Each number is 200 + 20 x the weight over its row's rms, rounded and kept within 0 to 999. Layers, rows and columns count from 0. The size before them is the row's rms in percent of the matrix's.

# down: layer 9 MLP down (transposed), 512x192, rms 0.103, rows 179-224, columns 0-47
# gate: layer 9 MLP gate, 512x192, rms 0.107, rows 180-225, columns 0-47
# up: layer 9 MLP up, 512x192, rms 0.111, rows 180-225, columns 0-47
down179,094,213,193,187,200,218,195,221,179,207,195,180,216,181,205,226,215,168,218,205,223,198,225,185,192,199,205,214,185,220,178,179,219,192,221,205,178,220,207,215,144,207,202,179,223,222,176,202,206
gate180,098,243,185,209,214,199,166,206,225,171,218,207,168,205,167,219,186,236,178,180,216,197,252,199,187,213,173,194,189,165,171,259,192,203,205,191,187,161,214,189,188,208,207,194,214,200,199,177,194
up180,095,181,179,193,180,192,203,197,208,209,235,236,187,185,227,200,198,176,193,192,214,225,179,206,198,165,182,182,189,213,176,174,190,205,198,223,191,210,218,218,212,189,208,203,176,268,192,203,181
down180,098,188,208,216,201,194,209,214,202,156,193,199,183,189,265,217,191,213,192,188,196,172,162,199,179,214,212,214,239,187,220,207,173,200,190,204,200,195,213,207,150,197,176,238,184,204,189,205,180
gate181,095,200,222,217,221,193,226,210,181,198,217,218,208,195,202,175,176,213,176,243,192,224,225,205,214,182,226,202,172,218,198,212,197,207,206,200,217,229,179,211,199,170,258,199,203,192,218,209,176
up181,099,220,170,214,204,200,216,184,221,190,221,215,212,221,199,190,188,179,221,173,221,196,216,201,216,219,211,222,202,203,216,197,190,200,195,181,207,247,199,163,212,195,199,202,209,197,180,170,172
down181,098,198,172,201,176,214,204,222,180,171,224,220,177,212,180,185,173,223,187,195,173,212,205,202,171,228,199,189,234,193,168,209,210,180,223,195,222,196,212,173,194,190,229,180,200,206,198,179,170
gate182,104,211,176,206,195,218,217,192,206,232,173,211,200,176,222,199,187,196,223,177,206,201,214,199,175,202,180,185,238,215,234,173,202,224,189,221,211,211,179,200,190,210,172,223,156,220,207,239,194
up182,099,256,196,220,212,212,189,194,216,206,218,172,184,223,180,236,170,188,181,210,173,187,189,192,202,179,211,186,194,220,175,235,207,186,197,209,185,183,230,185,175,190,208,215,198,191,188,243,195
down182,102,230,191,195,244,179,224,208,220,208,171,211,231,144,187,211,217,206,222,190,205,188,196,208,199,185,180,197,195,194,212,203,191,220,194,216,211,210,179,246,159,212,200,200,195,197,230,216,163
gate183,093,193,194,180,203,211,215,210,188,217,182,207,238,241,207,191,193,223,210,230,225,210,201,199,194,199,208,206,218,183,189,185,220,173,180,220,167,175,188,188,204,242,210,208,219,187,227,204,232
up183,096,181,182,200,169,176,245,165,175,243,213,232,210,216,210,192,207,182,207,184,203,213,228,208,199,197,164,211,182,208,211,198,191,188,153,199,194,197,197,189,197,186,212,213,223,198,232,200,162
down183,098,201,190,200,204,201,235,214,178,221,222,178,197,187,212,194,196,229,203,194,230,233,202,186,215,186,190,205,222,169,213,207,201,159,193,200,215,189,219,146,265,241,204,219,221,207,183,186,208
gate184,107,217,217,202,219,190,184,200,230,219,196,198,210,217,218,222,163,209,217,195,221,183,188,185,188,197,195,238,181,211,200,213,192,257,182,201,184,191,212,176,169,164,193,198,228,217,239,207,196
up184,108,197,197,194,220,199,237,205,210,223,241,216,215,206,219,210,198,165,193,172,149,225,202,206,208,201,204,173,212,198,201,203,216,212,181,216,243,227,246,212,200,215,198,189,201,232,229,214,195
down184,107,200,211,194,217,220,240,221,192,216,234,184,195,201,242,185,191,197,200,190,202,215,200,178,176,210,197,206,220,204,190,227,157,191,200,197,193,239,213,192,163,234,222,206,230,233,210,212,217
gate185,086,189,171,227,187,183,202,187,175,185,186,169,172,234,199,195,194,225,226,205,145,198,195,199,226,220,189,199,225,187,182,209,218,184,195,181,190,206,196,174,213,210,209,172,224,210,219,182,182
up185,084,213,185,183,201,188,181,225,194,212,177,210,175,194,174,171,210,194,214,199,150,226,222,188,172,229,218,188,208,206,182,197,200,199,216,241,188,237,186,202,200,222,175,203,213,200,189,183,216
down185,086,149,196,217,182,204,212,210,209,187,215,167,219,213,218,214,212,243,184,202,183,208,190,243,213,198,182,194,192,198,200,214,192,221,189,197,229,189,203,216,261,212,217,204,209,199,199,175,201
gate186,102,174,219,151,221,182,204,195,209,174,178,182,172,193,184,185,194,182,209,194,193,197,198,168,185,201,231,183,186,204,183,199,200,198,178,181,210,221,223,219,172,173,207,236,185,222,254,198,166
up186,097,183,211,178,244,228,245,189,195,166,184,214,169,178,182,192,189,174,181,182,235,223,223,201,183,227,205,228,197,208,188,213,171,193,176,199,167,198,201,187,213,193,232,186,183,199,207,245,207
down186,098,203,180,177,199,172,214,203,222,208,162,189,178,233,174,198,189,181,194,191,149,217,191,198,230,205,187,190,176,204,218,185,191,204,204,200,232,199,171,188,212,228,225,199,144,194,211,173,206
gate187,096,219,168,215,199,235,223,203,206,213,213,198,196,194,207,216,227,242,231,207,183,203,204,197,169,166,219,209,203,194,194,186,184,189,223,206,207,174,185,209,179,174,194,207,200,189,213,210,202
up187,091,212,196,167,210,215,164,173,214,204,168,217,230,231,207,198,225,216,194,187,205,222,231,213,276,180,189,197,178,184,195,213,204,243,194,200,203,170,233,199,180,199,229,173,229,201,164,208,183
down187,094,190,190,208,246,180,208,223,224,193,202,178,184,152,212,197,175,240,207,179,185,200,229,195,235,176,202,208,202,174,187,204,196,202,178,256,157,194,192,239,148,186,237,196,197,229,218,193,229
gate188,106,212,181,242,213,176,200,192,209,197,202,192,225,220,174,188,217,237,188,209,195,212,237,185,220,217,175,213,194,205,242,213,173,216,181,214,207,183,171,202,174,174,191,243,211,218,215,187,225
up188,107,231,156,203,202,202,202,199,191,223,240,184,193,149,205,213,216,172,226,191,181,199,176,208,200,198,223,213,177,193,190,183,179,199,183,168,209,173,163,194,195,202,191,193,211,225,212,211,204
down188,104,193,186,169,204,225,169,220,240,164,173,201,204,193,206,192,205,239,186,200,183,130,185,196,204,203,189,197,223,189,203,215,224,210,210,219,223,200,211,189,164,189,217,207,213,229,212,153,195
gate189,095,217,187,215,190,196,178,177,216,213,206,231,220,189,214,200,241,201,201,200,212,184,216,192,209,184,179,190,159,198,192,202,219,228,196,219,222,214,169,191,158,181,201,225,203,228,202,215,198
up189,096,205,217,206,204,217,190,180,211,202,196,222,143,177,192,189,225,221,231,230,270,189,185,189,205,191,179,183,187,199,190,166,231,190,198,182,201,217,200,220,204,212,210,216,175,231,193,163,184
down189,094,170,227,169,180,210,183,195,199,201,211,219,200,162,203,231,172,202,200,217,160,202,210,222,200,149,196,197,187,210,198,211,236,218,213,155,185,178,182,178,230,220,185,224,195,184,179,221,194
gate190,099,198,206,238,191,224,233,202,220,216,217,194,168,205,185,205,189,184,207,215,207,208,190,185,192,217,188,172,217,194,162,224,191,211,210,221,191,178,198,171,183,220,212,235,185,212,203,206,178
up190,097,204,181,177,244,187,219,192,176,193,203,201,228,199,191,187,192,181,209,179,216,212,251,205,187,195,244,217,227,228,225,217,186,174,220,219,197,190,168,202,182,194,201,185,221,168,221,213,153
down190,098,189,187,222,235,218,183,228,191,229,202,208,187,200,195,207,176,162,199,220,212,233,188,192,205,181,220,233,211,206,188,178,198,202,172,195,179,218,148,194,127,195,190,224,195,189,226,205,206
gate191,097,221,195,198,192,194,184,211,199,216,200,211,196,155,166,195,183,210,197,188,184,212,221,194,197,201,191,212,202,176,174,224,150,192,185,246,207,232,172,216,201,206,197,185,176,199,233,213,195
up191,095,201,175,189,211,209,182,205,203,213,160,237,207,171,150,200,185,211,223,210,174,219,212,196,167,224,213,202,184,186,181,229,173,206,203,223,200,189,162,204,214,209,175,218,218,183,177,186,172
down191,096,171,209,226,185,233,186,191,168,223,225,220,207,185,200,211,211,223,195,191,191,190,203,179,168,225,165,195,190,200,212,179,193,184,253,169,182,207,148,194,212,198,183,198,219,202,227,208,185
gate192,102,176,201,161,199,212,204,193,208,240,192,193,182,185,168,198,239,221,221,201,225,171,230,198,212,186,187,203,194,196,204,209,199,185,188,205,186,189,157,212,172,217,224,192,216,180,200,217,209
up192,109,199,202,229,155,160,184,203,190,191,222,210,219,227,227,197,190,216,202,189,221,204,204,205,188,188,203,191,200,170,189,175,214,217,212,215,199,205,210,190,207,198,191,184,184,216,201,190,196
down192,108,229,200,180,195,186,196,181,208,197,194,222,178,222,192,221,227,204,222,194,205,257,211,190,225,181,190,168,206,198,213,204,165,193,233,224,174,193,191,210,125,194,231,197,230,171,226,230,204
gate193,102,180,188,216,221,212,202,194,179,175,185,236,220,222,204,158,212,195,198,214,188,202,192,186,200,190,231,192,196,188,207,228,152,215,182,204,205,192,218,173,184,194,216,210,173,193,224,183,192
up193,101,229,196,184,206,209,207,170,181,209,177,226,194,211,161,210,190,234,192,176,209,226,167,215,217,182,194,193,203,192,203,191,212,218,208,178,199,226,190,202,217,210,206,195,176,222,210,190,173
down193,097,172,183,219,173,210,217,210,228,217,228,186,185,215,224,217,238,220,204,203,254,200,215,184,195,201,181,190,242,203,193,216,212,157,201,197,179,226,247,227,195,176,208,170,187,227,213,212,179
gate194,101,204,197,161,189,212,182,241,191,211,172,170,186,186,204,202,186,189,225,225,187,182,176,151,202,209,207,224,203,209,201,161,175,227,198,204,189,201,189,223,193,180,213,205,207,201,224,213,223
up194,101,159,191,186,215,201,213,189,222,202,204,211,186,173,216,180,182,157,227,198,205,188,214,221,196,205,172,214,178,232,210,165,217,168,187,197,221,227,165,202,204,207,184,200,165,216,172,196,206
down194,099,198,195,221,197,163,238,190,177,195,161,192,176,166,230,188,208,212,202,199,174,191,184,187,190,212,201,194,226,215,169,233,187,195,185,179,231,199,206,186,180,207,195,194,186,210,232,190,224
gate195,100,225,176,157,227,189,157,197,213,202,188,208,216,189,182,190,162,206,204,187,221,203,213,148,186,204,240,222,174,165,200,195,173,225,210,244,166,193,182,198,184,239,206,189,210,159,220,230,184
up195,096,241,173,183,222,217,182,210,212,221,210,215,207,182,185,207,206,200,219,193,188,204,219,196,212,178,185,262,172,201,190,204,151,182,214,222,199,211,149,202,198,185,226,175,208,205,194,229,184
down195,097,184,189,203,208,233,182,169,187,225,199,167,216,198,200,235,213,179,183,195,186,211,219,175,200,167,183,193,201,192,200,190,205,206,224,191,187,217,237,238,221,200,182,213,182,244,188,226,186
gate196,097,223,228,205,192,186,199,211,209,189,179,199,208,196,229,196,209,195,216,230,181,193,202,171,165,191,217,223,184,193,176,209,197,207,169,185,189,174,198,179,208,204,193,207,168,201,197,191,238
up196,096,188,180,194,194,174,226,203,249,190,223,150,185,206,184,196,211,207,201,214,217,218,216,223,222,201,213,226,191,187,208,216,195,212,165,200,193,205,209,187,191,171,205,230,215,198,203,226,176
down196,095,177,203,197,228,167,173,208,220,233,200,212,170,180,215,215,214,219,197,199,216,173,186,204,192,190,191,172,180,183,187,152,158,201,185,233,194,205,221,158,178,207,193,210,187,208,236,208,193
gate197,100,193,235,199,243,192,177,176,232,199,193,178,183,201,194,208,223,248,196,197,202,202,209,188,194,171,185,222,195,202,218,191,195,224,191,203,196,185,205,199,195,227,150,221,155,236,186,212,180
up197,097,180,210,204,252,219,190,201,217,208,192,217,214,178,204,232,227,217,198,227,180,177,234,196,194,185,196,216,192,159,235,202,197,202,188,211,254,164,187,208,207,188,187,213,208,211,196,201,164
down197,098,219,222,185,233,209,222,208,189,200,212,226,199,232,210,196,219,200,194,192,196,162,216,163,190,187,209,214,195,209,202,182,235,196,164,176,213,142,207,237,226,229,223,196,215,181,163,246,219
gate198,113,177,184,202,188,156,236,184,241,229,202,179,210,207,175,202,164,193,188,212,194,217,220,193,197,209,196,209,182,150,176,211,170,190,161,210,160,203,189,191,174,192,204,197,199,194,213,217,200
up198,115,184,222,224,204,188,195,215,202,180,235,196,178,205,217,180,189,213,211,174,177,195,158,213,221,195,189,164,180,188,205,207,195,188,201,159,195,221,207,232,197,213,237,253,195,226,191,177,158
down198,106,242,198,199,210,188,211,204,209,202,224,164,193,193,209,194,228,197,200,204,175,221,163,158,196,222,212,174,202,218,213,156,198,236,181,211,207,208,194,199,157,193,225,213,174,219,193,195,186
gate199,101,218,184,221,188,194,227,162,199,194,160,191,196,203,217,215,235,231,202,197,199,184,199,189,216,220,257,184,203,170,184,220,201,211,200,205,188,194,209,153,173,233,214,206,185,206,197,195,205
up199,096,209,225,209,204,228,175,216,184,201,211,187,215,193,185,180,180,187,179,236,196,196,194,205,195,184,241,215,173,229,192,179,198,207,221,187,157,181,221,203,178,211,226,158,211,158,179,204,189
down199,099,163,203,210,181,190,181,196,180,173,161,264,194,217,215,202,198,203,187,182,198,178,198,221,186,215,208,191,198,211,197,170,193,210,196,210,210,210,170,165,161,211,211,218,213,189,241,205,222
gate200,095,207,202,180,223,196,217,197,239,217,209,198,181,213,180,224,217,207,195,164,200,193,212,187,216,184,204,208,223,183,220,225,193,209,190,212,169,204,171,190,189,193,192,190,184,202,201,201,203
up200,085,187,199,211,188,217,198,210,171,183,158,176,203,204,217,192,188,210,182,249,193,207,209,221,204,206,199,207,164,203,208,201,235,207,206,184,182,173,187,232,184,205,214,188,225,185,219,212,207
down200,092,207,233,203,206,234,188,175,251,171,212,184,201,187,200,202,177,204,203,211,182,225,240,231,221,173,204,217,160,222,206,199,210,185,202,188,151,215,191,185,101,207,219,184,189,170,186,215,184
gate201,098,216,177,232,186,220,172,167,175,207,183,218,152,203,154,204,217,188,194,203,205,211,192,182,226,195,207,205,207,165,194,182,208,209,167,204,197,192,194,197,188,166,210,224,219,217,205,221,196
up201,100,180,218,202,198,191,184,193,204,193,221,199,197,226,190,210,219,180,193,217,211,185,201,199,223,184,199,196,205,204,165,216,220,225,239,219,194,129,198,198,227,207,191,163,165,177,207,229,194
down201,101,214,186,231,211,204,180,170,206,208,212,212,208,210,185,210,182,242,202,199,188,185,179,199,226,210,169,218,205,156,189,213,231,195,210,202,163,205,202,164,168,224,178,196,195,208,207,181,211
gate202,100,232,181,226,183,201,154,195,231,197,209,211,185,186,209,164,210,211,208,213,233,212,214,157,199,201,188,204,191,199,222,186,180,236,171,155,175,221,219,191,174,212,170,197,159,205,209,194,212
up202,105,202,184,192,217,215,210,193,207,223,230,188,210,243,219,190,207,216,186,166,213,200,229,215,183,205,180,202,190,223,178,201,221,195,186,178,201,180,171,209,217,213,194,194,229,244,211,193,211
down202,102,213,179,202,196,216,230,183,203,194,197,232,226,199,230,192,227,214,215,208,198,234,200,199,206,202,200,193,203,205,170,204,253,230,209,209,248,201,164,200,164,173,223,229,200,204,164,219,185
gate203,093,192,187,210,194,189,236,196,203,203,227,221,196,262,223,162,173,194,180,209,186,261,173,204,198,195,196,215,216,196,208,203,177,189,180,221,167,177,222,195,195,211,198,232,190,225,206,239,193
up203,087,188,187,236,195,195,217,206,199,178,205,189,201,182,204,181,206,222,185,244,198,191,169,185,194,214,209,185,223,220,226,192,191,187,169,203,196,179,162,205,191,210,172,174,201,210,193,199,199
down203,089,218,216,187,224,168,209,199,197,166,173,181,207,148,206,217,175,176,209,208,216,245,191,234,194,166,210,173,167,188,231,172,202,222,214,215,175,187,205,200,174,245,230,205,211,183,169,212,200
gate204,094,170,214,211,220,158,161,175,186,173,181,177,164,197,207,190,195,205,184,216,199,204,186,170,212,210,176,178,204,198,185,199,174,225,171,155,213,203,176,209,173,203,217,210,201,202,216,215,209
up204,085,179,214,212,206,166,170,185,210,201,211,198,203,169,207,187,176,208,213,223,239,221,169,173,197,202,165,186,188,221,203,233,178,211,204,166,219,181,178,199,215,249,203,157,214,229,206,226,165
down204,091,189,197,197,187,201,176,206,202,207,178,193,205,171,175,210,201,202,208,199,223,199,198,236,214,198,166,179,213,242,199,217,244,215,202,187,170,180,194,221,271,203,184,181,191,188,212,178,189
gate205,104,190,186,221,188,216,202,197,215,173,208,229,199,182,220,192,208,219,196,185,247,218,253,182,211,194,198,225,181,222,173,193,198,212,214,204,219,215,208,206,183,194,207,191,231,232,210,249,209
up205,105,215,212,181,180,217,201,229,213,237,193,200,212,196,222,208,180,156,176,211,181,204,203,199,216,176,202,181,221,228,177,212,216,222,209,230,187,202,188,178,200,226,168,195,163,181,213,195,201
down205,101,235,164,172,203,201,170,200,185,243,217,183,172,223,197,192,155,196,208,219,182,237,214,195,204,193,195,201,193,240,194,211,204,203,183,189,205,190,220,211,165,202,195,212,199,174,204,202,180
gate206,112,210,201,190,200,191,191,200,234,211,175,229,180,196,207,196,223,230,206,187,189,183,194,197,228,225,179,223,211,221,205,224,207,246,190,206,192,212,186,200,185,197,222,200,202,182,236,195,245
up206,108,190,204,182,207,216,183,192,219,193,188,179,191,224,200,200,216,202,166,205,188,182,205,270,220,245,209,178,198,186,207,222,215,181,169,182,175,179,194,167,232,187,218,214,183,212,182,210,198
down206,103,194,209,193,197,233,184,236,187,189,185,218,183,183,216,205,201,193,194,238,203,159,207,223,214,204,215,238,213,196,226,192,187,200,226,208,195,206,215,199,151,162,210,187,187,256,207,166,208
gate207,101,202,171,231,209,164,199,176,167,229,197,233,207,189,204,152,156,194,214,210,210,215,169,182,226,174,211,190,207,228,200,219,216,211,179,217,224,194,207,195,194,217,178,203,186,226,188,185,169
up207,105,207,228,187,217,173,183,200,192,174,169,205,227,212,191,183,180,215,179,195,184,167,178,165,169,221,201,182,189,198,217,232,194,198,191,180,223,212,207,177,227,180,203,214,190,163,211,143,210
down207,104,188,187,179,210,234,205,178,221,201,197,179,211,217,167,235,199,215,201,219,177,191,204,168,233,191,157,208,157,193,213,195,227,227,209,171,203,231,165,197,256,228,173,203,202,187,215,212,207
gate208,093,213,208,211,189,190,191,167,185,193,208,188,184,243,207,215,206,209,216,240,172,202,214,216,219,185,212,172,171,175,201,221,210,197,175,223,201,188,208,171,191,225,188,165,191,215,190,203,176
up208,091,234,210,196,204,184,181,202,229,174,168,183,199,234,153,174,190,179,200,253,188,197,191,205,194,226,222,190,211,211,184,187,221,174,203,240,166,207,248,215,185,188,187,187,186,202,210,182,207
down208,093,207,188,228,165,191,207,236,184,198,197,224,212,175,227,201,205,189,232,211,257,210,214,190,195,215,200,234,225,182,209,162,208,216,166,199,170,210,210,237,234,194,202,165,201,165,185,156,220
gate209,099,207,194,216,220,171,196,201,181,210,207,216,202,207,189,166,196,233,235,202,161,199,206,193,195,208,204,185,203,227,219,209,169,206,169,218,183,158,184,193,192,200,233,211,207,210,216,244,229
up209,093,185,168,165,192,210,209,210,194,172,195,223,247,216,171,177,181,188,236,196,197,171,198,195,196,193,201,201,185,233,200,198,173,180,172,247,183,222,206,167,196,199,233,200,163,206,186,235,199
down209,098,189,186,209,203,217,169,184,203,207,202,228,169,210,235,198,216,226,185,233,199,212,198,171,188,202,201,232,209,195,202,182,167,162,199,191,180,180,242,198,144,214,159,173,232,202,212,207,193
gate210,109,197,206,188,209,202,217,197,191,233,207,196,198,180,178,194,170,181,179,185,211,233,193,195,219,165,176,220,169,192,166,204,183,196,190,186,175,203,173,193,145,220,208,227,159,180,246,202,164
up210,114,201,140,176,191,193,187,182,206,221,193,215,187,226,176,212,204,203,211,209,166,205,212,201,211,179,204,206,228,203,217,208,198,211,177,223,219,206,156,224,195,206,213,220,215,186,224,194,208
down210,113,198,185,146,171,197,158,191,178,218,216,193,211,181,202,195,213,193,190,192,218,174,193,201,190,190,162,197,213,182,187,176,205,229,210,248,217,179,174,209,229,190,214,171,196,187,209,204,219
gate211,099,181,222,204,186,169,168,222,229,178,182,212,197,232,179,222,205,217,209,167,213,212,231,196,190,209,221,204,211,159,200,215,185,242,198,192,194,216,215,214,205,182,205,191,181,207,208,194,190
up211,099,208,182,179,232,202,186,183,197,210,219,211,160,198,224,202,166,172,181,210,198,225,211,190,215,184,200,187,162,273,194,219,209,180,213,206,202,163,222,197,189,198,217,210,193,246,212,213,185
down211,098,202,220,197,199,213,224,229,213,216,179,183,202,214,192,237,187,211,182,200,208,189,162,203,201,208,209,167,216,200,189,157,211,212,198,200,180,224,212,243,160,213,203,194,208,214,224,182,205
gate212,105,198,192,223,231,218,206,235,204,183,203,174,201,224,227,232,209,194,181,216,180,221,188,186,204,179,224,198,162,212,223,217,212,247,199,166,185,224,207,218,207,219,233,207,174,183,201,171,192
up212,106,205,191,171,193,198,218,209,214,205,180,177,193,157,176,192,225,209,207,222,241,165,192,197,219,218,206,189,244,196,180,165,189,187,201,215,179,233,230,226,219,156,173,199,166,237,222,237,180
down212,108,200,208,201,220,205,196,210,194,170,193,155,203,211,206,213,207,241,185,178,200,229,229,217,183,203,196,195,214,190,195,224,209,184,234,221,172,218,188,202,158,189,209,162,205,189,190,215,149
gate213,105,233,206,227,192,180,164,200,200,203,194,217,190,224,193,195,211,244,203,198,187,229,167,183,197,199,205,203,192,180,192,206,222,220,144,195,183,198,202,196,191,222,210,204,193,182,204,188,193
up213,108,212,187,224,182,212,187,217,203,211,185,192,182,226,175,210,222,209,190,190,214,174,234,202,208,218,192,256,187,219,191,181,197,242,209,209,205,205,193,173,187,209,176,186,219,145,207,208,221
down213,109,198,174,185,213,213,193,245,202,183,205,206,194,188,217,206,231,220,185,177,249,198,215,183,163,227,170,216,182,198,224,186,221,200,190,228,206,208,202,216,228,176,195,199,188,217,235,205,189
gate214,109,226,164,206,226,180,192,196,193,200,195,195,206,183,186,219,229,166,233,170,200,254,227,171,176,216,202,233,182,202,178,200,163,212,186,228,182,217,210,185,189,175,188,190,229,218,218,234,188
up214,117,203,230,213,171,214,222,203,205,216,234,214,203,221,182,175,198,223,169,219,200,195,180,244,200,224,229,201,195,212,215,190,206,216,245,194,217,211,194,197,206,193,216,182,212,178,222,168,206
down214,114,165,195,205,195,187,181,220,178,195,204,186,195,215,161,145,211,223,212,189,183,224,204,156,222,193,235,213,192,189,191,176,174,206,214,211,205,255,205,173,193,182,200,183,165,206,195,171,185
gate215,101,200,201,174,209,193,197,197,226,202,212,188,143,195,204,209,220,216,222,208,211,205,219,207,234,245,203,227,175,196,198,216,153,201,186,193,186,209,172,211,173,180,150,236,207,235,207,201,189
up215,100,205,153,179,208,217,225,203,202,218,222,188,151,215,204,181,208,198,205,194,225,199,222,181,249,212,178,187,188,177,215,188,200,211,187,168,201,232,169,211,205,193,161,220,154,238,209,235,163
down215,100,184,190,187,196,211,217,216,207,218,190,220,238,214,152,167,222,186,175,190,225,195,207,189,215,207,205,188,202,242,205,208,213,197,205,175,231,194,205,191,273,213,175,193,221,189,202,216,207
gate216,100,199,201,231,189,202,179,200,202,180,212,191,205,228,184,172,208,189,190,202,196,223,223,186,196,214,208,215,205,214,189,213,173,199,197,184,185,208,180,231,171,190,223,208,159,165,203,221,194
up216,097,212,209,215,194,196,202,160,229,198,215,215,243,201,194,239,226,188,218,209,212,176,219,177,188,197,190,195,190,206,190,187,164,206,217,212,200,193,210,196,216,184,178,234,157,218,217,226,186
down216,098,172,187,228,216,227,191,218,216,214,218,179,201,206,197,193,197,170,212,180,191,210,186,203,194,204,186,203,232,193,174,208,200,215,202,194,176,196,165,228,251,195,201,180,215,209,198,168,211
gate217,100,227,182,194,194,180,234,178,196,194,197,176,222,216,196,188,183,196,187,171,183,233,207,202,218,228,214,179,206,168,220,227,176,205,162,199,149,196,231,193,177,179,246,195,187,222,240,195,223
up217,097,171,190,243,215,213,225,199,222,231,207,211,154,193,202,247,190,184,175,201,230,200,162,226,237,182,172,197,177,198,209,198,197,140,204,193,191,230,201,187,183,172,232,213,171,177,198,203,166
down217,103,186,200,190,187,196,166,174,179,212,224,188,193,209,175,198,232,205,235,195,208,206,185,174,200,168,198,173,167,193,199,229,214,196,180,186,204,171,207,235,223,165,182,210,213,197,199,198,182
gate218,102,216,246,212,212,185,202,216,223,211,211,185,203,221,186,189,202,172,175,220,205,242,184,192,227,216,208,201,198,177,249,177,207,197,183,215,224,228,235,198,186,239,204,219,184,196,209,216,225
up218,104,200,212,215,223,161,181,213,235,233,221,202,207,164,235,206,232,207,219,229,242,195,163,197,190,182,193,184,173,183,190,179,182,207,191,208,196,193,228,202,193,168,200,203,218,251,182,188,212
down218,104,185,178,198,183,195,187,193,184,212,194,231,193,176,218,230,228,173,191,210,191,199,225,197,204,215,175,202,212,209,179,203,214,192,180,185,179,209,201,189,229,178,214,224,181,196,184,218,179
gate219,097,208,198,201,174,216,196,237,183,185,166,255,194,239,187,180,210,201,187,201,201,201,168,180,216,218,188,193,176,192,205,200,205,239,159,221,183,161,215,169,189,197,205,188,202,179,228,164,237
up219,104,217,184,179,191,190,164,195,227,230,222,190,174,172,184,198,202,202,213,212,233,224,205,168,161,216,156,190,220,205,192,213,219,186,185,197,218,206,224,207,206,212,184,194,270,178,193,206,206
down219,105,197,207,189,204,151,217,214,189,185,165,203,224,182,212,204,195,156,245,198,215,205,210,185,198,208,183,206,191,167,188,186,216,248,235,233,208,199,189,207,174,156,205,225,229,175,222,200,206
gate220,101,222,209,205,186,190,192,169,194,198,164,203,182,212,191,216,198,219,157,195,179,203,216,205,186,229,215,206,197,199,227,205,194,215,188,178,188,182,211,208,192,198,197,179,202,199,227,215,208
up220,099,181,216,192,181,213,220,194,188,207,225,218,226,204,159,156,175,205,197,183,230,171,173,192,252,223,183,206,208,200,190,195,190,197,208,206,180,223,191,178,209,211,193,262,162,208,187,195,230
down220,103,210,202,175,214,216,197,191,196,186,195,181,203,174,203,223,194,177,215,210,183,178,227,238,203,233,212,189,221,222,201,175,195,211,196,169,180,189,171,167,146,199,211,199,209,232,176,198,195
gate221,097,200,224,194,194,194,199,176,216,199,202,199,197,215,201,206,210,183,182,182,243,221,203,216,214,210,198,187,198,200,224,199,171,197,218,223,202,214,189,154,185,235,215,214,208,205,210,188,205
up221,099,200,195,202,191,197,226,170,228,199,201,199,161,202,210,201,223,189,195,212,220,201,175,228,218,202,189,221,176,193,183,165,222,196,209,226,172,200,181,127,207,211,224,224,186,191,181,178,183
down221,098,182,200,177,211,247,208,224,191,186,195,219,203,172,213,188,207,173,207,217,198,181,211,233,186,148,202,181,200,214,199,210,159,185,170,183,203,228,189,232,234,204,195,157,191,195,198,221,203
gate222,089,187,226,231,208,208,197,204,207,208,186,191,201,191,207,189,209,179,211,178,247,206,237,212,215,233,163,163,225,180,209,202,195,195,192,216,212,210,177,171,200,184,204,213,179,212,208,212,259
up222,081,178,169,188,212,191,218,173,241,187,190,199,220,183,214,167,217,208,239,191,182,182,221,216,206,225,208,185,211,193,212,186,175,208,223,228,225,190,190,181,209,201,199,208,212,215,171,172,201
down222,086,220,198,206,199,211,182,215,199,206,190,236,218,191,186,257,208,204,160,218,208,207,222,198,204,214,220,233,180,193,185,210,181,200,166,171,169,200,229,179,217,194,175,170,200,208,217,183,201
gate223,097,213,213,228,228,241,202,177,187,221,220,231,160,213,228,216,230,216,214,182,227,218,236,189,234,194,202,217,191,145,197,186,194,183,178,207,194,202,204,193,178,152,220,214,140,196,175,209,194
up223,098,190,225,216,198,216,214,188,220,221,217,208,142,223,258,232,216,205,182,185,187,189,213,214,189,227,200,190,208,177,208,195,210,156,215,202,167,202,177,217,217,194,204,187,188,208,201,231,169
down223,094,207,197,213,188,226,199,216,222,191,184,183,230,230,236,219,166,193,213,207,194,231,215,196,140,227,201,166,184,176,219,195,213,207,169,197,185,200,217,204,179,227,247,208,206,181,206,196,192
gate224,105,188,222,230,186,224,194,218,213,204,196,196,183,204,168,185,159,226,179,220,189,182,192,188,211,197,223,191,208,213,198,226,194,206,192,199,205,205,170,206,177,171,161,180,172,172,199,178,202
up224,101,182,186,187,206,220,198,206,171,181,206,188,187,199,229,223,139,219,155,206,134,217,185,221,183,186,200,203,171,190,201,213,221,192,180,188,184,193,210,155,190,200,212,197,198,178,238,193,215
down224,102,209,187,193,193,212,203,216,202,190,195,210,205,210,256,231,233,198,200,233,191,202,176,239,204,181,210,203,175,228,194,208,181,183,203,201,233,202,226,201,192,222,195,183,194,203,205,203,167
gate225,097,202,213,186,209,194,204,202,226,229,223,154,190,199,219,194,198,167,256,135,202,219,191,187,199,223,187,197,224,194,231,214,159,190,174,175,178,194,189,165,190,234,169,245,195,197,237,174,231
up225,095,211,216,208,178,209,194,197,170,193,201,210,181,196,202,217,234,196,222,179,175,257,195,179,216,156,207,231,174,198,181,173,222,192,225,176,201,211,178,195,161,188,250,204,220,189,223,205,190